config.yaml
num_hidden_layers: 15
hidden_size: 256
num_attention_heads: 8
num_key_value_heads: 8
head_dim: 32
intermediate_size: 1024
vocab_size: 1237
hidden_act: "relu"
norm: "layernorm"
norm_place: "pre"
norm_eps: 1e-06
positions: "learned"
qk_norm: false
attn_scale: 0.177
bias: "all"
tie_word_embeddings: true
parallel_block: true
init: "normal"
init_std_qkv: 0.0234
init_std_o: 0.00427
init_std_up: 0.0234
init_std_down: 0.00427
optimizer: "soap_variant"
learning_rate: 0.00356
lr_mult_qkv: 0.4
beta1: 0.95
beta2: 0.99
lr_head: 0.0105
max_grad_norm: 0.5
warmup_steps: 200
schedule: "wsd"
decay_fraction: 0.901
decay_shape: "linear"
final_lr_fraction: 0.02
batch_tokens: [131072, 262144]
max_seq_len: 128
doc_mask: true
z_loss: 1e-05
train_tokens: 597400000
max_steps: 3043
dataset: "wikipedia_en"
Each number is 128 + 32 x the weight over its row's rms, rounded and kept within 0 to 255. Layers, rows and columns count from 0. Numbers have three digits each. The size before them is the row's rms in percent of the matrix's.

# down: layer 7 MLP down (transposed), 1024x256, rms 0.0841, rows 523-622, columns 128-191
# up: layer 7 MLP up, 1024x256, rms 0.093, rows 524-623, columns 128-191
down523 107:166091077155114099154170095122053148118126145121103081091169125080088095143082093100102093158113105196132111124146148120138127090074094094110147152147142124151107099064095124100148101196134125
up524 106:123157092151129112093090081167150092131088125148115136076122132066135135145074172069218134098158164076150168138157083106171089136109097127152133137131094135103115138071092166115167134080074121
down524 111:131153129210115154131146086124094147099107071154079108107086110139122126107142117147074114069100132162152081140129131152134060129121112147130109132113134170138104120149078156201121132127126152
up525 105:079086137152136099160165146127152071122130090085149121163110091143132114164126106123101097133128053127148151066198084090122127107113130093140160168094189113109150128156136153116150093144190193
down525 105:107139094139131169141134126179140143156062064144136092103167128156090099123161126135094102137150126085110137068233208122189090089124167132075089142175100145158119151091114158101120140107128167
up526 093:127105081113193054126070155135088123148086119079136108135129125189141091184168137092077107103139123126147135036147151119201075081122114116142136089133107139154105146107115125152120083156120113
down526 081:091139203086123113161148037125145055086105119165164159115136128147137147098151095150134119124116115136184078170148171140089139108114112142115155195053139157143178154126104141090074105120123159
up527 103:162170078084144133085149149095065180106065112141109115180207116150113174129154132166151110133171146194107118113136119120133155128091107134179164141195141104165115161109165113199109060149175095
down527 103:086179114165118139120088132133147152087056111157115186144127130146156131088088140091081136114172103136159110145090174090137078135182158153124133086152123111110204134135134133115134098096078142
up528 098:220162139142124132067148066163143141101136145158125121143115091136116187093158095083085126090103163085094121129102107055127106137081107086162119184197129114147113163150135129118104078148121078
down528 094:138097158155144177081125059126134113169116117129104162163118108180131087187112124092088119191118085153122104146132119114101074130121123106150101118075105097153129168180085122126108083058090139
up529 102:082102091099196143123170107153161137161085069124113102123165148088078094106163169097177145190082108159182121099098078137120128143097108053121134154090177102176127139062135130118084100059096054
down529 095:097082117125135132108145139098180144118100136188219095069121066123141151107091103187106151140154107093050102130144155124096088093106106106177116157098077145141120130127131126188137174151135182
up530 102:100131134099119105154123134109103196127155133214140094147147133112180095108168104116154148125127082075117112121120103144151155137127121147190171100130163111114152170107116129133132129174116103
down530 099:170145087155133143095114153066153138140095098100151116134157166095137114132175152178178116121188148120052140136131162104116129153121175186097115137077187132105147140131120120120100180130132070
up531 101:090160073162103141091149154105111091149122150129154074173127117146073128113139179123143175099138084116134111149146157215164145080108131131127097153074108147127130077120153143160094106115141094
down531 099:091068097155156170186133075073126158130111127149128112167078151126081194165147140127100120123100103160177112115191120128105172095165081114183153088143159137094147086166123157143137152162139117
up532 097:091190112189120184151074142120095111105151083116201157164165189121090118171088106094118103106139110122155046105102155148132194109077083162086082111208155092106137152122140118130151119056116119
down532 098:159114091144115105105138106138155110102159098121112141016144105132193142150096102101127177147132128110168147091134116136047124034090147143173132127124129123134140126097112104094100106129101145
up533 091:096191077137124166111132184046111143109098088112098118154061208110105136161121145179064142147123081154181182089146094127113136155135095165113120186106133157195139107127085154095129101068089095
down533 097:082182113120121118097165163077114165109159140101127131134077056066172207159123149152107158105147077128099110129160098155163126072154094142069115138207070203154097099149124152167057122112119148
up534 101:118168098085101086147132109151157147127051109113084139137156110149102072111118088139174105158139067148088143086123132168090131169140108097134089158107155084131112116163115127066160155156165093
down534 110:118086136186103188112140108109141136191110132111100121084199092096134169112153148104155171098133125138089123134176123118116145077099126108154156097154102112148136138165146107112093174110120083
up535 100:119126169132107154095126163122133048101149089199138119104090179175140206124062120136123157176058106193171107119110079111101166116108104126137084111115122100180128113142164129127133144122182091
down535 092:121139145092099127141141147110161150101186105121160194136070157160108166074148084073061089086140071051130192143129143121104148123157164126114132159148092118131165158092116159061084154123097132
up536 093:143094148156129141116122198158138133132134097156087093114109116148114111080099166116183142082086065081098149081118089171136121103174137101066083118178155095104130145072123187143098135111192137
down536 093:110175110097175131097075130114154150147088144101183158117099157124066077145140182191129123181129119161143138095119174095161130168150100158136113119099121100162137073147098102129147118132092133
up537 095:068102124128117112129139088133138130098117078125137167174092138144129174111072113094107124153136157145132157084109120146089177083121226123081100105105164115107098090152124168194107099141064107
down537 090:113135079189199052185115145136113173117157115134095129111143184105091135148100141073178115147134110118162171145153119055116174111131067155048095108172092156072163143125133046106132125113136126
up538 097:097178137196145106168187080120070154085125110167153119196153114093136136129146155167112167165132137127119157087130122141158066159098170176162111105169085148145114131126178152093116126142164102
down538 096:173157106136186134078118168116149190144115099116133122171065162185121085138152140127106182107111128110103092138143083162186171118130130109150129089081093140153098118143179057077154128182154092
up539 102:115112079079148156075203151117168116151088103124118126151174170133143111143058192140134107112117157108161137143117132145184109106101105120123076125176112168127109137135174200152076076148132158
down539 099:183121138136075101141165124160115108102131104199155133088140124142125123115152124132155087132149119160152131100162061150122084091133092127097101106093157087111075149125112098092119095107091161
up540 104:122144117144062133122098156127156159104115092137106054114157111103100131160139183150096156092148154161134064116101116130115119167167119116146128091194143115143112147154181141151144106167148158
down540 106:174110124140145136087187139136117170129204143084131048131142158122065106095124163219107127172173124126127122065105119078182175209087103125112121155167073146144081163106166103156097104096126120
up541 087:089158164162128084108121138128085094130109051123105085154124187150085119125202094084140073134142053141171084122117135137161108127158095099137090124143125197134149146058095131088064192074175128
down541 094:111157119141084167140138156112074119143096093162139103093163120163177129145119184063159216111116186159131144165158119088148105144109122128204040065088092106133131183096096100130108124122131085
up542 090:144113095208152108127126120188094115119085162167099140087187098088113134109105169123141075136104155127138155127174147200201102106099162160146156130136168137065094160153155076099164152121185177
down542 083:136127083168165078104102201155117143170080165134110135149173158158132141140127125124152119146120146107155086117173086155163157149135158178090137116166092159133114200088118101155055185153137034
up543 101:120188146102108120089142126162159184121126116154169146096126175085112159104105113129108078119100171065131060033141089158097119158073100112139143147157151097135098131116133145133164134158084146
down543 103:104084114133116135168126097120163116070103161116098090060113136117117139187124123147162128129075162076149168143173145151133114103114120167116169147120108116105128126056128088136112131070124116
up544 091:179155151129181147172105125130128109133129173088098121126131166131140129188068109125092072165106103089109113169077116176108108102114175133131099156155136097123179093155120121157109088094144129
down544 092:071093103140138137099169135108146110128121117097197144138191112163135115181092190166185136134130130105174143107133101095139108110181099120107164133135077037130060146115133084165168139070136120
up545 105:158149159120134145104107109132108125127098134136109117081085105213188096101112131115138066111132157121028154066118120180148094162077146158184216133098158073116111158137103087106145130123103199
down545 104:089138134072165071083129124091100050104104144140159140166141135113120134136136142084128121141110120094099105136114063156120164192133062106215115160064115115169108134122214131035132110162109088
up546 105:102139097058102137185169163153129114130022146133127167074141128094109128114119175172116114094106143121187132145188100144123081151174112139168168108182135112107142069100109169116131191074121112
down546 102:195182083145158176110183130186112157156092101100178128070120137142148111118136165089115123034137177102209069087120166148124144110131125186140162048125137151135158103147085083107139093083148144
up547 107:163136147120135131126146076079147125116136138171102121093171077115124165089094106132120179150122060108083072124178105107099167102148114119138117117086155098111115159125099210108191091046131146
down547 102:177163135181153115110109126116164159125114136098168102112167105131081090100166151166095141125182119167106135171139129128104114103200074096120128161121142100143138173111116081097154108200060117
up548 095:154102101094166082103061098156203213132052127143150065101097135123037120175138147142098140140109115106141137118173094126147142169144145132096097089109021129142149121126128143138101064107110157
down548 094:109108160103062071140169145103132121161143095209128123132137122079165110136088128151174123121134117107136147087089084122200129073147158153170165178133119153150166190083192082137108123076105136
up549 104:113143133105149098129156118168126126129107092115097111100111082105080143163089118129167096099095129137096085175148163105123150103121069167166072100120139151137212117099139158126112124150146129
down549 099:164108138087125118058133143132157126150149054096079153200013098151128153118157140135134139144147054103103128088132096079118177144050190125119097043079137136099221146142121174077120130142145130
up550 103:163099119157135092143099108154094143140171078122104152207138094172123116143142111137061126162101154111121126145127100122109163185189153149148127151144157142146114138140150137134145152167143191
down550 102:073181082128124159065103106089092121148140074193103127083093151152075173110090123069100072127144173097181147161123150096072101144085140132115118126123110107153082086123135159194115148157138131
up551 104:107161155171102139133144115188117094168117116104088076139098133158148127111139056089181029083115085132174155080107119110107132158125156086183092158125144107143148183122101145139143111143110093
down551 103:147051110112218085084053092077107088157113080145139136146102157107161147117169163163103146168153151109197118119177152170089116144134129149069162174112086152085108146154196090148099114160159137
up552 108:107156115130138109162120095156144093138125096090074143162117100130142123083117131096165071100096187133111075189179171148112145180147123161128160136140134173121128136101134088121134137047141107
down552 110:142156101130118132132158149154168139149104116105102178071076155136134097140142124202131123102099107148118124113121115091162112136123136123123166067131136210176086096103150120132113114105131085
up553 100:132163164111112092155123113152147103117117132088138066173067110108175105191164137137069111109115174154161158125085087143097074095155125102149160107115151209113083140116138172097135115117153085
down553 101:101147132125096151101168142111142112136127110124162130101125179172144152073151112150183134116109074181162069144127140118115152091122166091129131092113138099099105178123125180117156113081125182
up554 104:158126075140137104148119106146109109071140140142136115159108191080155128146099112125073142139080100117112130103133158166130122179036138181096155097071166129128103124055184093169162135084147098
down554 101:114130189040115126105151161142088136121214092086120141150067117168165166127127159159094090149066135089140143199076094098124142072095123144250111131077097166072114140127113113080099094128162072
up555 106:178159142152167098147085087093112113092164136102129084101140116149060122122153143168155105135139170103100160118055117185086155146105073111135081079129110122144140108100100108149159134120129102
down555 108:151123065031157138137140143141115141114131186091124207098195085115112145128212127145191196168144103126152124147139138093119157105146060149146176121121138136112117146125163124133182120140121167
up556 093:115164134070133125082175124096102171115135209133170120134123134135169095155167113137076087192144127140207101156161129107072124186180092089165108172147132083100117129127086112148138158157191138
down556 106:116104089131118051112170135045170180164168067123080140176115160142117207085070197115142134104112127111105159143174079117119119094107115114170122142095144137115112110162173118075152145136094097
up557 101:143112155170146095071141156109170133079145194135127128136141141093147145111127108150109162147150078145054142102132087163100176127138164093120071113144144129102088126138126121090122105155160117
down557 104:152089111154100161108100138147133127121186085081091153089056134124157088168127090158185146166151141092110104100175170137113128146151129208184145066084164128119134114113126132134111180115098105
up558 097:116149141163100126108127073088083133088138091135123117147119117140145143161124123128104169087149114154127094132137092190112091128122119132115113153093124123097098150196113090218126145096139121
down558 102:161158143166064147120183173111128018114077137162147134119143148094150097141059159139109141163143133084089110136108105144131089170104190155150122098111174157087167080137147105145138079115121142
up559 105:152139065144132125183163103128167140104168094167075072118139140137145138157134094135143120137112127138156077168170098169120119110112146051122146130119187107183120154197117090163138025121131080
down559 106:156065079127155175135112093080147143111147138166108092125137079063102180132125151167137094189131163156073180143122118158173156089106155123121116156078139106098124082108138107185167082066136040
up560 107:096145176146154078135148149157084092167143156142101139133137132138161194120121176096097121148121172141115095162158102178095075071100104136087097139088136087088159155118163160147148106121091113
down560 104:164174123097141136069196097135100112096160168148190162056156123139113128131138142136139103121105147098116087148118147134092185058187117187103172155098088097134148085123166141056087107123150119
up561 105:094208164122092048080120146113150166102101126044102122168178110164095122162144106102128142169090120132119157109166087062112128159160076116115148131127124114148115144096164175087153112130078117
down561 099:115182140128125134109157150117141151135139147160167122169164134152157086112113094117133120103098130165151127066168147096087214106131132123113127207140153106155182162131109129131133197131118106
up562 090:121136168160212160160087136120176132190139127093176109174125154152140114053089151131076166151172186123116110121088131128186122194068119147123135137105119111104169158164116160121112139063140078
down562 098:132136103078106154083135104141046162083136102138144089107095092131152159086152134103119174163061166114147150185137105184110122078110051176167086124064173123091064159110170141145170162087129147
up563 102:130177158084111120114070107158102111129150154142201108165095136150131154128147098132154143145141163076139126114121074146109136095197114117144183111115187125121105214122119175096157142133174104
down563 095:113165132206115132169124106111216175109064133124135116108141165103139068128111124134074075138161111072094152070090157055146107109133206146128095110141159135120110103181154106112150138107077121
up564 109:087173105083079117171111098124119123182146177083121124184080136177167117103138125108123097123181111146159122163153124174121142117109141099137146120100135097091124118152081124117175109086115135
down564 104:155153160143117130099227163149092141156155087103148091081172152153159193148077132100108137148155136099118110178112144157117135146117110065161123097107109116140152103090138088123080094068108198
up565 101:151075172110059160144097191163116151084131183156124143132138110167093073184168194125080117122114143174108132131148143147071134148113079130155089156122160141084072106108152135106124083118100084
down565 099:110141132134154150090107166144128141107213078140076132116133110136117166071118107150083098146083128157218140180122156121099145058085107146078126113061133130129113142198135064156121127100090079
up566 100:222131169152161047120100133164192130128091106071116108111160138121197120120074147149113189138186102122099178080160072083075095141140154100094135138183066128124142061127091089154140115137122152
down566 090:125180132157128116144099116115116111114119109120149151072144130151146130054178110117166163117088130144141110163173102140110077111089100163107097100101175177170150206194130138119115176127131141
up567 108:174114127072135158140162121155130114082104138119147084174168115123129098129152057151103121128128137148196118172142103125161122137104181170094099138104126092148147125164114114107084151151165152
down567 116:120092082150144107123154169085140086136148134135171148093150136080162150109128100153095129160129114163105122151090129158150092210154112106126132177146141133150059119157080131102107077120074168
up568 101:138175157152091100156088178142167120123126093139046177123084162125165117130186075115107151140118167144065096143081143140068108125161102094095152139126133134104167183101127141128128108170114080
down568 104:114128173142126109132106089138138115120111168153131169118112067126140087125142109118110081135149077115106148179101067117119117156142154134142219127124102122154132100125088112128073108170115171
up569 099:158158097175145119131117132151071159145127100108088143153156161149112126056145134123153136169132108155076113107170111114121164123090158113155131122093139091144185116087102100122151127100130118
down569 095:116118091086154114101159126071143084121172123121088104095156143084103154146176079111158172162137166119145110125131187140132157143175071127101083189099153103117071149111135212107073158145111143
up570 096:121160133156174129162161135147108156150083105165115102166154138163087108100166127158133171169087124136177165107077109144110137127108131116090114157099175167174095177138142162085066062092082158
down570 102:096132066085133123121166085116127096120136140103143137120069109139141126047132106074150169106122166112164049198044096140071156102160074134140098102114123121119113121117119154137104127151186119
up571 102:150169072100109069109165134147166116114138100154102096188104155103149110085127142216124099144153129149109160085099109120112116090157110169123153079170132088143138105115094119133182117177073164
down571 100:120119123125149102121172118109127158157147128197167118149112069125125127085148131139107102088154089112114168132102119116074099127123145123103117118090167044133087146147097141140132127045133089
up572 103:119176115097077092138101131113090029143143124129120166129124172099135124076085144157143149155080085149056136137104119119100134175114184140155173051129147168135155137109055135094138151140133101
down572 098:131135148040154126075178103142129110126063129120129146096170102132090130173071127138050178163076128135145136141143120082119206132152173129070120155143101092178127184109072141106097133128079157
up573 103:109098192150124132093105182103148098132163169127154105070111079135124110166143052089106107127180150198127106106122114132147114146120089111196120120131173067191147182134091138092160122146177156
down573 106:113114165157116144081130151147128105130158092119154096184150112086133140173109117142091177159102160107124104139115082199130063035117113169152147123097098172082072142139140118164108099115111171
up574 097:187074037184106164179121142188129103089062158113106101126173162135140100088106194169145125104119134126084170145149095139146072139148144151110084106200133153051087122150107149076143167101155134
down574 097:134130093087155143134100090105111141174136146099168152090156205159111125075097133100085091207119121039118114206095176101139107122143136145182149138143144152164171127114120071144061126178099162
up575 107:144200122139069086109182196125068167146130142140156137138135127111139080131115094170152153112121157031163097099142149065135062148087189129124103059118136120098136093102157119078185143209129058
down575 106:097148142133071070112196110185130121165142100151214101076078124144095126096090123121096126142148169124158149148128139125163117111157121172061144093102103162151164099130104145099144093119113133
up576 099:122127129112110201097150151117111101142129137112128161154181125147184127116105123064142069121132119091129119163124108095142148202111170153131139147173106094102097159117102140181207099116160128
down576 091:186113146163123138114136089216112044064146105113103128133098168148146109090112143159132128081136103157142105102098134107134133119106117162189121103103068101114152139134171083158093123143110118
up577 108:108110103130132157099092130139102090229171087221148097149042098152125140090133149152065149129106121118119135101150153151099097142161072069135092121046156095126071090083109115128109150156120143
down577 106:135159119103139094133139137134095117090189115124151092074119073145105135153083109179129179157118123125138085099146160131140147159149049092119203140131143072148098206125105085138090131126061142
up578 098:101126105138087192128143123108105139194114090163141097137105076133114109147123132125108164136093106133169114109098193102084127107116144140096136075092171107193167121111148173124148117113158111
down578 100:093143180135117114102110105067136156125153058142197206177099140086133178134101083141137083166106139125170162187152092139114138128126129197171127188102108144126128137104060080124087127151141080
up579 102:136198084191107122121087091184156094084077141114110098129155120130140059107146031081158126105121083097139134111125151167115160116097169128090130162108139142146155130133121109088182124115182085
down579 110:135118116155175127103125144110119208137139132147100122102116101135160085170134103139186101139112064091079141114150124161187131140099112104153174119135099120153116108155128130147122138111091103
up580 104:141124108125153142091139118078116078135082096120096153138089094113108128127117145126110121142135096164100148134133124137139194126122125093120154159171063189165069119172072131148193074115123128
down580 095:183129195146113120145096062131103171110085115103133140088133140139101120063126116152182109171202127166140154150171082146145207111128113170139084127083141146096142102128117119160091150103132129
up581 098:170148075121133101140153075144140186157153146208110115168090186167065106155154055136076116139149086119107103151107165146156093104179122077154137119120139145091195131088055163123133163173145035
down581 099:094170174069117151087109106123157093135107152097135106106165128127138112104159127161141157052142130105086114196084114124092106133160129166111118122081149116088109077208175104121141101143154174
up582 098:128146112119137161115127127185103123089126078144134115130161153148119121116094200134086150123071074083136134119098174151062087094112202114140137111111101091069107150112089145104135107113125097
down582 092:104138211165098095210129152140155084051137149136151106189125163127112136125158089120098174190097116174097150117181061148125184145149161098138153155093117152136168161090103125125182126115129129
up583 102:089139116174142161131121103195082114136176083101142116074118089063114128159117144112127168100095150137107093162114133112070121149156138159067162133097142092142055085125160128181134184153116149
down583 106:104128106095051157154166164102162114103125138100148098104116118213148221135112168096133133124124093121150128087182068135130159138146102125116138180149141118156127177100138125165146079158104088
up584 101:078086162162038178135107139140121138172156162150135155112115138152166058116118170132118214071141092117151179147096104125103127120111127095171161057140145115148095147105100106137139125138112084
down584 100:157100157128126106096145103110080150133130136083133100134162124094138097203069145154109119121135088129177143101163192173072061122100132128163142134134121120101167136181159118080168148131085087
up585 099:194157156113073121162146092110044140128139112099116195165159063109165048129189128138193147114143104110113149110097161107137131109124143107170151156109123103115076206130047101115176138120177073
down585 101:155088081145128129112165095136175113128173181065156142117079160146140145152094154112127083180206129127110133195175111125141134129132144125135155096124142119151089116083167091228169046180183145
up586 108:115156183094163134118161110182105069102080127177112153120150110137182113113158125168076143085112162135074099101143107127137087136173119133090148091125120106121174121104132103164200153152119151
down586 108:117126132143105123104099090192078073112140131146104155105121156185111153124126134168155087102139115135124118143181116190143136096091097148114101138122154117118064204151151167095107120123150114
up587 091:119099096164135127143119080132141113127165128132080112131086131152105082108127099149158101146212106102088139152109075130163150175127088150143161197122115094156151100061149150139131128136156150
down587 090:145140123111140146128126131125118124168152138096131108168148107170114118153127137130077194095141139110095100134089121127111131106196107079094121160049105159094053148107097111154164135111202148
up588 091:188151096139101133163095149073105113126112121146130159148160105074138106175145113144145150123151160139109154170139162146115099104107129109132121060162105041144108183142141100082184106156118106
down588 087:095146074131169140114094198113154134044107129141108049122095123160129113161089185096114121126121120201107178073108155104112102089094161102133149137122111130042079109144085175096117125058120097
up589 096:139100090063098119176167156131075174108125113069163118125157124129129054114140100061110085094094111093152137117113088121137159113148105147140185131078090113121092162079104178115114065147081119
down589 102:096106064119140185148124133091099171124171096060150122180087149127101066160105053132085174112093147077164065101145152104132145148159092113162101131144071187157154152140068137105066079174066140
up590 098:155129124152136095079073064159134165077149168172135111138153106114124200082137092126123173123158122182166102117214114089107149090132117109152137090100063144198114187082117189109126069171101109
down590 097:131142168143154190112118159055146146131173084181140084161149110137123088064134116128106142119152163089152096070099159095151162218180181150137136121152106132079151099116151148061099129151110134
up591 078:206105125129121179084092132140060119104139121169097069185113142147175150102115112111159112122162152139144120106132107101109158166120103176139173126135157136108145172132121136105101119175113160
down591 074:135035106187089091065203138132138139157121169182126157173147158126127129137100130174098043126154140129112156136181161162138140125110105199083110137157143130115121147153141095153082133084076149
up592 096:142142099158102118083155114098077116131155064152132151104141125175144118107112101065107087162206149155096136168142152111106117116163076131148169177165142118209109156090125112064151142149124129
down592 098:135151163134104167054108144178122077127171167157096131106130115123171151117143137065123133171171138152134151189178148131144109121188145145093180142113123147148094111108157170133107126132095121
up593 098:059099144110099111115085161109106116118170166097083160144155096155142107135170133129090187111119147158143092143086129111128141034104108099134094144128118121107140120116126107150093071146135109
down593 097:110124158121178142197180090076103118118142177163172085057197123098154178142118131132115063145068136094094116129071110154049124116154161158166130128141113103154183180106123166131180117087144141
up594 104:152150119077113117129127137122067134147117119136128150107145077161175126143169083153129143082141140114082143099168134103121095127152119152146115150109058067109110070092106125147129090139151074
down594 109:080197110184127167120095145102136075166190169125125142123066133167097138096151152107124104135113127159106083087130131092150075073116106156148126155127130119089134092115116111176140149108164127
up595 105:085166072160116119089168171172184152097121104190132138137133143098127133112145190126117085124138134137074121080164181072187082103059077076092131098132120143110091214100125158138135162119122113
down595 105:103070097133177157084186146099126108071083187077103143126060158165141161152073069152124098139183143085133122140149127134066120049109050161095180131156134084177102142113161129154136149148158124
up596 109:101143146153108179141182098126113128133174151106155181163148118124097110106144092174072138123136106120099119108168087101076097098156203130132076113156194106149100146146099069107170157126157116
down596 115:130112100164137120133143177144093085116162166135107153128057174113059125107143122110098123159177105115151094115138142144112126102143140128172146170125109122125106155096143119126097082155146176
up597 095:132207163186178185119146177117079145074110088085124130119090097145136125095172129178120123087152111090150098146123113113133237140143165101152098150135150061162128092146152138114125115129146119
down597 094:081217135068157164119103111114132111168176125138155120074117059177097109160158152096190101171114132089145065108121132147108148159174177134134182121088102072109114158137194105136091115158116120
up598 108:119122092141082123113082129182146162138096165164130128125152146161066111130077114120082132132144041153141142107119097149103111123182116086114114107146162068154091120132100108079085201155175074
down598 106:141208143140124108141092169108137127094125157148153114101086151116118115112110121092174136148114075040153116157175076120188130138127128077102102137127134149133139171150154132131110134083099192
up599 097:159078097103179099136116153175156093099125144103166122187097124093183116080188147070139192165107153113162089141169138108100131121151154048118142088135102163103126112204100107128114213131158133
down599 092:098147068129110133112103113101158080116102149075164170167109125166118121106149110135066107130138117173116112118191134127074097111175147090132062151150123120106090109153105097148137190144129062
up600 107:119157109088086122109205123117152137117151190167108108134124100116161130100125152124113182087142141104126080075126121127129148120079167121162115175163169098142113170125119126082171156175124114
down600 104:139156099116134138096166135138181151170124098138085169089126136120147191087165162187143174168177157141140178184178162155150128136147151133147113063113193176176066093150162167159048100121104082
up601 099:166182138112117100172139135142087111153163111159108107124152150105132098096091161144160148149087154182141089077132104090160093166150143152101136119135079134155166124113118145106141101128120156
down601 097:102139093149124111074175135125152114092129119104145125157092104140177072088144110167150150161191115122097148122085108050089182126096100167126171188086129136088125167122111165086136108121125149
up602 093:095093124062121129093133141141162116125080123130136119102127129122171147106060088117170100075175125102190161112173160162131196137079109109153139124100136103127110107134167108173103162170140120
down602 092:178148085224110147156207174123158148090133129159091121151108142155041099138150170114110181105129104157046125121119083033182082133204139105138137137114175123162109125097122146104152076096109143
up603 096:124082096105141140151156140171148159200093132162055106112102117090172123154112152070098134169069107146135132101156141166085097190101114201073101098127171139127141140088136167156130137112070135
down603 086:064122135140096139120107138054100136112136159125165140137133182114116137125169125109111119157132150110136106155110174152158159122153094131090135112078143130096093138180081069106152118097070128
up604 096:184103128131094178138139148138186106126188165080114160114075082128131195213100159126153158144099127083125129108080076115235082181141156169109108069161155110125137151056111086139163100181146136
down604 099:140139062147190159126186096111120099116122106154182169074114173142111131139124091162177097169142118156105156172152099074156103149124128137141109139169164079125170164078081103169131118124101085
up605 111:178162130137103174107072073143089120115081163123100131122107098147094114142179165127134103104097188113148129177144110078115140099136131090125133164131111126115138123084160168134126127086127061
down605 109:117126074158115081142168149116126154122160087109134064138137074132107114086107112082158118117150129144077191091166123095124153104125098131078083133164125115145125084103124152131037116146098158
up606 100:136134159183160119142125114119142059097181119157117120094124135081085182123147121146139171161145119108101119120127141153122127100140148085132114115175124115080166094160127152155181177134130142
down606 097:077068100111155132088125118103095091180114106105193160117159132070097140153144139117109064108101135070127133112150133155085144135171134151122184075112140138135118103102157089105125083120158081
up607 104:111130160136081142186164118122171147150195163141131093122159114077173133094189176115143178152146120138173133116119128144112125104131138089188131078099127042098159117160088116129147121151111170
down607 104:175139118173134115106155201080125135124093125133087132135162100135142168100139179131136165122053170057135134099137180157063152142161119138080061103157143096168177136132126109111143149074090118
up608 096:147065118140117127134158123104123173155162071154070133173138119152181108099129151152120093132106104153136108123188075099104126151153178159141078096166067104037155106101112111091111087092141168
down608 094:154129065211104102133122156060124140077178163097102134065076151129120153146133135157149128130157124172148140122136111158101119160089103096129132149109126194106099108070119130078172175178129147
up609 099:143141179163124185137096110166112150062153149165205187119105173152179101167118134106076114127131111165100154167161130134168128056125100150147107138120205080128108107146114185107153125157134143
down609 098:136146146177162150129135132153144140157081119134101132114090129089110117143134114133128118133060131076154122154248197158135110150160140161163141087111131121125126124113127063125128163196146142
up610 093:150111124136101118148175073082092173158145090129130064133121118117135168183092114139108115128157144111094174082093116118162114190065162099152163102146098112133084159097120106103136141111146112
down610 092:065105155121127092091173207143196147085153113101146126134104085159140137121122118181097181108128112122114135132119148108130098064121135114092138130128106145106175173138171077191093123102131179
up611 112:143095115094098160155134074091143123142147188076177133124097041188154112137171144149123196110118127166079112087124145173144201110125165117102100164174091077151061122158115153120141112098073139
down611 111:170133173099132166168175093160108067151141182166070110068069065116102096208107127147075164133119158195130150141112080095153111134091116179099189145114139107091137162057111054102078165107155088
up612 102:167139096114117184157107102172103170144121143108172119104083093117161113105128066135131085112085061109164089062097144151158092125107195119129115141120154151154086120158072105158166172134132140
down612 101:137055122120126071141098142128171082157112168124117129112126124162100151157143144132098136170051158133104117128141105067157124120162181152151080190151053159121120105123109077143119202106155085
up613 101:143055139139126109090113167125152143136181139128131114127125112154164100186135115080093165086170072131127093069098140123167125122183105177116106087111129182108127129171114171153089163151133129
down613 103:144052125121126154082130142142166124133177124120096129169135125148159150118115193096092094124137109103128115160166123164095130118145084089168208087107157133105144159164108117117125142140127150
up614 102:146089121079109094155117121057155074095140160069143117181132085157134099079095113114050082118125135118092100137143153143207131114101076081190110081009160146110104177147099117094124119095119163
down614 100:158092171120151142156150165141080174081090107121159070073148184091118130138066116111119171130152089125137135146150197096172144138143096172127127178127100166108137133155126135107112156147093114
up615 100:136203115166085126135083146103138063156162152098197152140168122094135143189086125128124148154181171139145125096091188100139129077096082161125117151137140108131043138143122154109124079164126067
down615 100:181125137160137099140146131103101100094056097100078084131089165084126112172127099199147117085126121174106090151135179089132129162098101104117198085102211140095109138105124100101178215177118109
up616 103:147113194125083170110144102114099103138156081160115148129127114138161134099130148151154140102083083145154078141154164107091103196118169180150124126117157121107122144185127136134156095174137075
down616 102:126146148148149094136095159131184137190075184090128122186086191156122142104101134106094158155149094135127103147089134090123157124160136173102098198119090106194183113117176137151068159144113088
up617 098:120134084180084101112120199074138119101101191075132114164157121160146090101122165104063063107087144099182098065105093107194133182157081178100098147182070093115116102118133180125144134137112140
down617 093:105122114057180175120164136164122148140166149056091077134112106071143060178124129156164140160126133121164157151128143131088125073101158160123127179128105164135117136115183099147133081150148129
up618 108:115189086178120087073136084160151140170187126133117106098106136078101143180148138096117123144165211099116089119147175112176154128129143081142161130151179087159121152065091122082197132156120146
down618 111:131149129104110109168091159129099113120152145104094069127095130144156193174094107156092194127116102069167121117123133200035147110109151192105138104155202120215139061141147102192157134123138126
up619 104:151191174148110112187142101152134091115089148140084141126078062151142126174147193140075089103137134113141174126144137134189091131095178128131194132116120062131139109096111147119150123104160105
down619 108:133079138144146150126135155156153141155148133080071130115122111105123127130084145168094116109145068094147058163122115143149086091160160081192143144116177179094092116123145081099146163091141115
up620 099:190119094150134144169147128166067153141045108146123160148119125110090104148155166154114048094183120130108131096145047113179140083126114100086140173125103132092140136153101117173164124159099136
down620 103:111132156070056100091149111092146168146153097082131071087132087163176101146085151072121185114128104110110102157120186132163142118082127166093116108132082143118117210065117139149111173119171126
up621 095:119165129091135126180157130111148197099112160137137134094167140131142122110163161134136173123143137088134116144140080212128139086161143109130138128128129083076118127150117108101115158067137076
down621 093:143104106166152079144157199168091096150073100161139167134077159148092102143101131129099116142081134077128187161148153113118090150068127101122106148102097074123083116063134125077116135194161136
up622 092:135119092147065078061130100139199140113128071123129093189143159122172176100104172168120155126170154132132104094146195041147108148101066118090133106171095122115160145132145200097120152104129105
down622 086:076104089099146113173191131142072064075078155174133116072170165161102113171098157123126101137185188102155094130160137156127096044112118103184171113155098082121105145113141111115136167096151161
up623 096:094180129121116142088168114169104111085217113134142062123161102113119144108098137164143103113133132098087134068163141122127138110143165163112168170130136144116119138142118097098131089088086115